config.yaml
num_key_value_heads: 3
vocab_size: 1024
rope_theta: 10000.0
rope_fraction: 0.25
init: "normal"
init_std_up: 0.0593
init_std_down: 0.0
optimizer: "adamw"
beta2: 0.98
final_lr_fraction: 0.0
batch_tokens: [8192, 16384, 32768]
max_steps: 6959
Each number is 500 + 40 x the weight over its row's rms, rounded and kept within 0 to 999. Layers, rows and columns count from 0. Numbers have three digits each. The size before them is the row's rms in percent of the matrix's.

# layer 8 MLP gate, 256x96, rms 0.0975, rows 117-160, columns 0-47
100:423515469517539530444452452472466494456530508460526480548488586461500480472470459481515497533573460518553495505472461523490559502455462498485475
113:446484517481497485489604489447533559444543510509512529524496590472513451511486461499470538520489480503512507452549444505462532515495551461493481
094:484517480533506491489499505524456532418583441490530457627540523565491507454465526493488520402481458567514474449472490516534527519482537540475553
106:449499484537566422482512509462479469553505472477481460536491525542543524492542467436535521509510478557492537516523443497444482471436526493409477
120:470499519521513543491423419470536544517532523495490520485491530519605515451493477540557512491532477416474461502527384511488500536388537520536417
088:507467474536531426505493516568502459594578488499483410512474590492521438498512486461478517546507552486445510506508505527466505494497514464447448
115:477530492507536484549544510535459491471526478537493515507497542545466498434514557389520491525597508453491467479483469470475570448509491535493484
102:529502468511523493494405433451496486496579570451515509434464502457539509463427513438485557504625543616515495493482466481413471471528515496540467
111:465437496467513525475479453484609495501510445518528473495540540491483468487501457465577472504504534543448493527486453491467470500480568507595489
104:542458464519544569542484453526544520499493466562554544482521441491500521439462541456546503403552562511489545514472469506494455520548524539553530
086:465516534503500468508502509477541524541466491517436440490542452504574477451524488518546509391470463548467470472421486515481572478559503522489439
093:452565495467562488440449430549536474441507581503471477507590475486472473459449556530537447479508484490493532445520504487542490462589510527570466
104:554542489483582495482448526562516495496526519455548522445536539597553527465468481502497492511489476553523559441465479496513452508545521511479494
109:558565462573586466572489533454490481496551525502479513472464474583501504475473493472499527500489473489500522451441466510448528570548503500547510
118:474464460445498520478465484505453436501486498481527479436507482507543529449535519437447528564552442471517449485512419485485537517479558515555482
101:416573483570477451519546516589573456510516464470514463534492480489485485568541491493531451556477443438534468463426451444470535583513487525508455
100:465543491421522432487464553544571508478504494414513509429481483487484448473486533465484474431503474487561537480497483492519512434511522547598526
104:551483421512490515470400496522524493483528491448483512487539541476512508496545516488500525489542482518563445454511399543540502517533555575462462
098:558518470445476462509478541431503480510516423504487584468647443458448470481513515509552490491500456511576445506502523519494517476466574556442469
095:559477461489568478513497547453482497519416498455509573479532540534523456472517489492600549484513422471510469471506448519484552468471500543452426
088:458429558543505517538495523485582400558525492560586533486505505549496529527447475510533463499538532555528488508511471481437528461482516481508463
102:520501483521482431549485524493493494500470512514488476509600509532449469514477546547508507455527516490482504494593488515522512518524455508517485
103:477457463472472526472511600514465471552528447562514499497479519534440489551493502485496555488484450431527458462556419439516495552524544520523524
099:463476500490498514466527544565529486538428493446473483493493592474525499505475497540529647459529473459502437463438407483465546470538529531531545
104:527492453469564498511472496544508511492503566521508541484522571547560539441575478496488511513561510499494347457459478556520441516519503487445453
090:510550525501545529463454496441518482431458433401458507536496463534476442510488468489502500466516466504485499517415486498514422559524500521462476
101:548490551495485449538506501505447485495472482482494544468549453505558437515486530496540466458502504529525479479485419532521543441442541421478428
101:471492521504468520452435478496541569492510489458450416469552496467507499473465527498525429534544441463509509512489409585459489495531463490489487
098:506501526493559435547514540526558536510503450498497583521449455479541487525449490469494617489506500509504448537499446450425514521520501505460509
102:503420565547524502570461463445594528529431473524492504460473507528531435524528471472496505531491470486477525547444446542517499535533615539564469
109:500437557462543485499537627505478450493521506471523530455486517541558535518471532435488543447491488561513514518461502539534489501475553384436461
096:467534473468549456502510450462506445507470492516533513583531510536496447502435455518470545498526511449478439457472494518506521503535492517407513
098:450488439517500487501411483545556491466518499486485506486515553543469541532464485442483593494499447485625474453448465478511508472578499534433494
105:503460545505513468519580491570526517516510469518485439505529561509523544508462436522423541404498508529489489489456510458462459522515545488496502
099:554449575473540485468501566473483499530541488464473477485495473475504417547411497545467490448428562437530537523517503432491488517591498516443451
103:444523467530481466492460496488487534514619482469466464524531512570485545575503506535506543493470479453482510517485501503496475503475509569444457
097:507481583444488481477570539537464470509502505464519472533542510517444408533495470464526577451557435540445604549549506432484513470506508491524466
103:504516491460541471460528534427372506483564557492482524498558466518539485544467526529574477450534478539534560527413499482534540485505531465567548
091:477498459526485494507470474473604478521552470482544550566483495573485515496462483485549483521608464453558463416515415487469506438479521514520526
095:499597531503486463532464499498494464502544429482468576525547523446526509484448534553407454526517553447554443490512495458511452473503508488499479
096:518460493512524516504519469471446533554551509497427580472490505506473465505492511476485496466545520486504544388528495483454471615478491494476554
100:549533485490572444525531548472488509526522535497493494429561535500502487456545491524555548457552438545462482478493496469518530483500492521429367
097:593488563503510513488525518477519546517513448487547433561547505456556482464426470483501499460509512445456534502419558538513550526499520408509453
092:446501491506541517521522452519563512547576482487534543526529512456471464486481515565525456533453536423495475562473513442537468540509498518521497
# layer 8 MLP up, 256x96, rms 0.0974, rows 117-160, columns 0-47
094:470414512569545488508438498493475526551578466500454414534513508499514523434465535439485456534509485454469529438523516457488524496536508550565523
100:506607446486437457576561507533526439455520417496449474516484474498461446535505456467471481529424437484532455518483457511474463526513496528521486
096:564479460613496491465499493478466488459531470501476522435523446546503519465498507477554470551577486394431514433514481501446521544490518482573447
108:510545524528471416468523388553460456429537479532506490508470511483507511495449478467531557530458430489507480502507534476568516521528500524519566
112:585448515511504485547527513509483431456447481455493516510483484471482497543599549542460504531528538591484480476497530538545545483562501508511466
096:560527462490505536501502583490483554553432550443495486499477425470512543523486608528487470449555567508479498507470542517538502461468444486509520
107:510456491535569554481522525444500358505520464476496473421488516564519540607459403544496508536485503536481457465509485525531523436447511531480475
103:590530484568531511483478529517518499539528475456544580432477555494466484522416479525469592498487548479483511491608478428531505500588499473543493
110:576566491517472486537534592482517564458521477478432506494546502449472526480486465542480498529417503540544500474523499483551528498484468483521445
109:467506462516448474464419539463473438533481562513532465524530524533508507498476514466558418512540512463457441497580497508496523447477515517485483
093:470544559496468515471499489495508541493490532462420461485470530508552505484539444533558442450499536484459568460469545532537583463528485490523457
096:516520549442522481458458443523557522476539496524508441558535493443426538499513500523510497451516477478478490539459550476538460407582450475531413
106:503543515495470556541492521485571459477560510508494509514476489418486503491488490577427480436438527500493523554475490472477571495427456479515530
106:465525454480536481398508519524509574496509505477526487540489585499507456497455412479481448557473487526490473467517507491509515459490495523503518
113:557550550517481481624540578514506462497554505520407427539507449545535487465466494488495517520459487511541552453483501470432482521451476496548430
098:421459467537488519497515467552474490530588530551580520512485517513491462534468474491474536487463556504532485455511478514498400525520453542485492
100:435455540479442446450482489512504482482449494535521463520445534483477589585480524504500502439523494413537514537528559528493518439480479465499524
101:553532432538419493469446506515536578472521484486456493488496600463457465572566460477426544593577486458580457457512485572544520474568495533483513
097:503461556487486473507563544482553520472488530544489550512463539574588503495474563512518428463448494458490535477471503531483531476562535503517527
104:448534510480505567541525518522590492467524428567548473434493474538437513514450490504427489450505489436536525512514492509546473482451532480553570
098:493483580494468530487515518512594513583472508477576461433451464428518556518506442524512488551450512563501459497487514532448504419523426487523526
095:561590475543463515424435503577530472502484529460495504501549554469498459454453455553544496531499469583486475497439475598453491501519493479500513
103:472548518541567500515618424485478550471522542496423457496501492492542463453560508506530529484510544452563515569477498504494550535452473534580541
108:520485488501484554460455512353507546537512558505570492498530549512445488484449525483547468485531407429431563541532483550539526473530536558558504
110:479548473502548493566490572486599531546501464463506506542474572505484566453471505479423516477502563506468538465507477531402521462471458586483437
103:438539500458489491483480505502534527444440430513528495478418481516457415530505474486451567511538529549493545517438497528489475542523448487489511
101:588522509507457505514515536462503580524500539561487511505447525466441476501565454434525469526516496430490478427542546500572491559487521513503468
098:423456509474492541534426408506546497531538516541582438478504557530454576432484484515487500494487469547532465442460470529471507541500477561468521
094:492492510484532521493525478517410492482463476515474449583550475548452518537553456442472478565530437494476510492524494469441481560415525549483462
099:416560402462489481553523496513519485507465508457554501442512530474493483505507419455573463476526399558475491533510470525472511517448415516548580
101:526548540465551503535465391492527519480530513385530484486445493494493489471483499488520449516532530452488502447475469542490557469491523527494549
106:511520516438505509471499482492532397482538425579471521523440515464493429457481507399500499547524583611506461524471528488474555527538457467506494
102:531491460452528503506497523524471477525520491477561500502501525500543464516491548499460462502456519481366490431546469595497437547579489492468460
096:495493551529530457450488477424615514529455425466468489581455530451531541547489521526503514551498523466518488548544478556540540447527550527586458
092:507538568512515462494478536438537520402556562523450527463498461585545474488543436549492495496570541537440490534508456546465531455502396435467508
102:507516496469527550526524520530393477510426458449524519521492439529505423549558583470531443518480512463493581558506506490498546515517483498518507
091:565543485531514422490552506531534519531598471466527529491503472520526541492586524473479532503483540554523505524547530464558491498594540516482510
095:517500536456512499497479468455489472571458491460517447524505475529480519482556526518447525572519478472582493459559530464435560466531470520489540
111:514482469576421517487505433483543506528583504527560543602431505535483492467504481502532539534551444452529495436470526497446545513538430525560537
092:494523550550516506504487493440465463471486497505553461512465503462431422526478507541483420504460499467472480532497508549542527468499551556355482
096:484505517488466469515499532488548504487487463529497433467483519548461593493519530499404438588487516456496467524543489542526499543434473509485454
099:495511448577494484584506589547504497477534447483446499405508544455517495470574487463478551495473536471509511480542530529513480474516522553502438
091:466532475557501438507520531532533421492469450533469455566505542482478469477535567496464455426470478404520499468409463512424483487451520506456486
095:417472534537482495503555531529527491496504445464464497521509538461548438404477474450459491439486484450527545496450479416521543498473480416501465
# layer 8 MLP down (transposed), 256x96, rms 0.095, rows 117-160, columns 0-47
097:521590496470467540479515554498539462442496484522516487442535515512563515516451480534501539542530517533501487509494576500447532456556563512460485
102:479444523544474557478449531575478522414522492486463427466575586483452528483517510548504441512545573517474507471471502548485501474465498489484411
094:495494511522479494517446490531414543479516436541517497512510503530450484465465418510511482491534485443527557456525464522524462486554542454495478
105:497494450551505492509536539527479529463425483560501450493492528540495497451537539487510471472506564494580454433468489435469495523536490464499492
111:536522487421457534510560486500504548521475498462496572493486501572518492500554489481500462495520461420448486489449481465528470491513581500413511
093:513553489447490553502519580421464565453496486440523592475525460500503498455409445544535498461479464498605507469493560467549486405522467516546522
109:518508449518488480583467514433484524526484516545540465521513597542492480486558562529491549505542486432478451537505458450499471527467453499416463
107:548557463575458415497492421454500484496464495490517432403498484542479497523530491514477464523543508440471586531518631517471480478533487574469493
107:556574520479550505481432422448498533445513500543523488456562483492507536461522501533477501526538516529484560488519367513508481552508501477446514
106:455522459451446471427493534525522527581468471481451562500489535550498512522464516443572495627515517539473488532549486520451489579486480513487455
093:498540532484493473522516505525513497517478485499521506480493536581472506452526541492497416578438504463488553484563669512552477518446498537539512
096:510512516499496483488527445490435489464442468497541436482469518497542500504533509451458462456441592530527496488490650486495496466514487467410524
107:487511464483455505535490481511489543469440471537401508518500459421475475504570463460464499505474480515553447416447383475508480567457437548469497
105:496563443529509469522526491476465503543572510526507520524491535485534486496547548415542448496496597512470450539435444514553553543516492508530480
110:552509527566388505413543536465539551544466511500453565479557504448509528491502527434502539524458502508525486521467527473508428473570522486534443
097:474484508463493409535535512544504479453466397510559452510494476462508500560486480519423537551548461470486462478506498476408525596529534477488501
101:515512497557499469498555537499539487453511432501533433577443500506491541547614466513511498486489513405498511482482560552421497507566491450520417
099:492506548486463513507497478444516537515506519556518484472519495515447484534499474518439559503477504527509486497458569488492516519504529489512593
096:435492461517539523495472451525508454502503460542525600562566553521560463482477552553527596518480471452536449549533501517530455442465488469484470
102:522505478480561501491455594465526464607460472462567522506492528515489439474506483524473513437523444417493513431511455512488574465514540483465432
096:503606474481445521559536469494460564485477478424492456506474502474511438494566551523463598503500500465465519531476505523500511547485472480590569
099:529536540460441486493518558557469517467498440525447458486509418496490507559427546536551492510514520495534475516589515434532496478551506545520488
104:429420509458517525461463541483517549518505419542446478479516457502519533491477485576487477486438480432526534458571496530512511510554498441493521
107:540424502469488530506466502408476500554493498456455518465562464493483498522478509477524504510492461509489574497503481532462458425553551489549484
111:457560489555476486521492485523535500555461487512519454582477510528468570531475455516527499526549478477477472510511471421540517489472535509480517
103:485576504482449549525529483478566480528436534571547452504470482497486493534517492473517482503540569505501540568537576556551507542451481508424530
100:506412533535404491506484519507487529508506590506525516492544535450427499496426493489393496542550475520468481493444559490502440523402491524481445
096:550444505567512538489445559534442526504500478493388501516509497485518482465506476544543491554546498462453513545459472556496465467540490446467504
094:508521540475537506503502476560538480491537452502488589483404497501535465529514456460516576533497334497507519459550509499447541522490440460472419
098:483459519504477471487434524450498488493401500473478529514562540499529530514493469436440511476500499511470476516447488540489491428509520555514410
106:505462476529465487549502551583486511548453450576484467441514485546548504555543521545470527448411462510447503447509449512538442511591454472468515
102:504505554383431457479535536486499518526531474550423564542492475487499461494549531452491428516554562543520486520532524506438532485517427521484517
100:444472489540473524479454476520523533539569546597473433512516446530583465523437572521551490453516449430492557475537539511525433507478546552501517
098:499511502468538533511570469547470425493514563495510526446528440568537443491505548567461544418481492560568562475494600500477392453478424448432511
095:479508447501513479485493454542468516513470491456555432619528544514533485527439547399604514515460524525533511504524588502497427477485486462528460
100:498567537488473503468448500462458564420429550541461537503559479525495490500497493473489481521527458509496550496492469470527498570550521418534525
093:519442528494485486529518473471503445480436530553519559500526490480469501604392473475483478461542507521467546493445468581480472498419450594493456
094:516526522593509506520484557506481474444618501525511517507523501457437481528411446436518456498499584482435402510456489493510446464554493563498447
107:493484476479483523518500463468495564485491483537494479503532549476536546442537523504476493470511492499457483506467655488485457543584392535509474
092:481588503530535486460511483479527498526517437468591512550515482585567484531557551491543427515455481513518477524556561447512512474513522505511482
097:579548485444525481424493468378563515480471484453516504519523496535505494484578456461526519515519536541506449468511520490495512553481516556477525
103:499480489505457492421473461454506475479531535470426492457543541455526471547480537470509472467494501531486532504450485459527561510522531448522472
094:447460487490491578450470522501484555498521509516525529473513480544504523529471522509544546527511497517437481535583452461565527474532465538522513
095:430420503449538488521490473449482495532519547524526492505465503494481443437463532561523461475500582376581471571544575472532515545516419504490513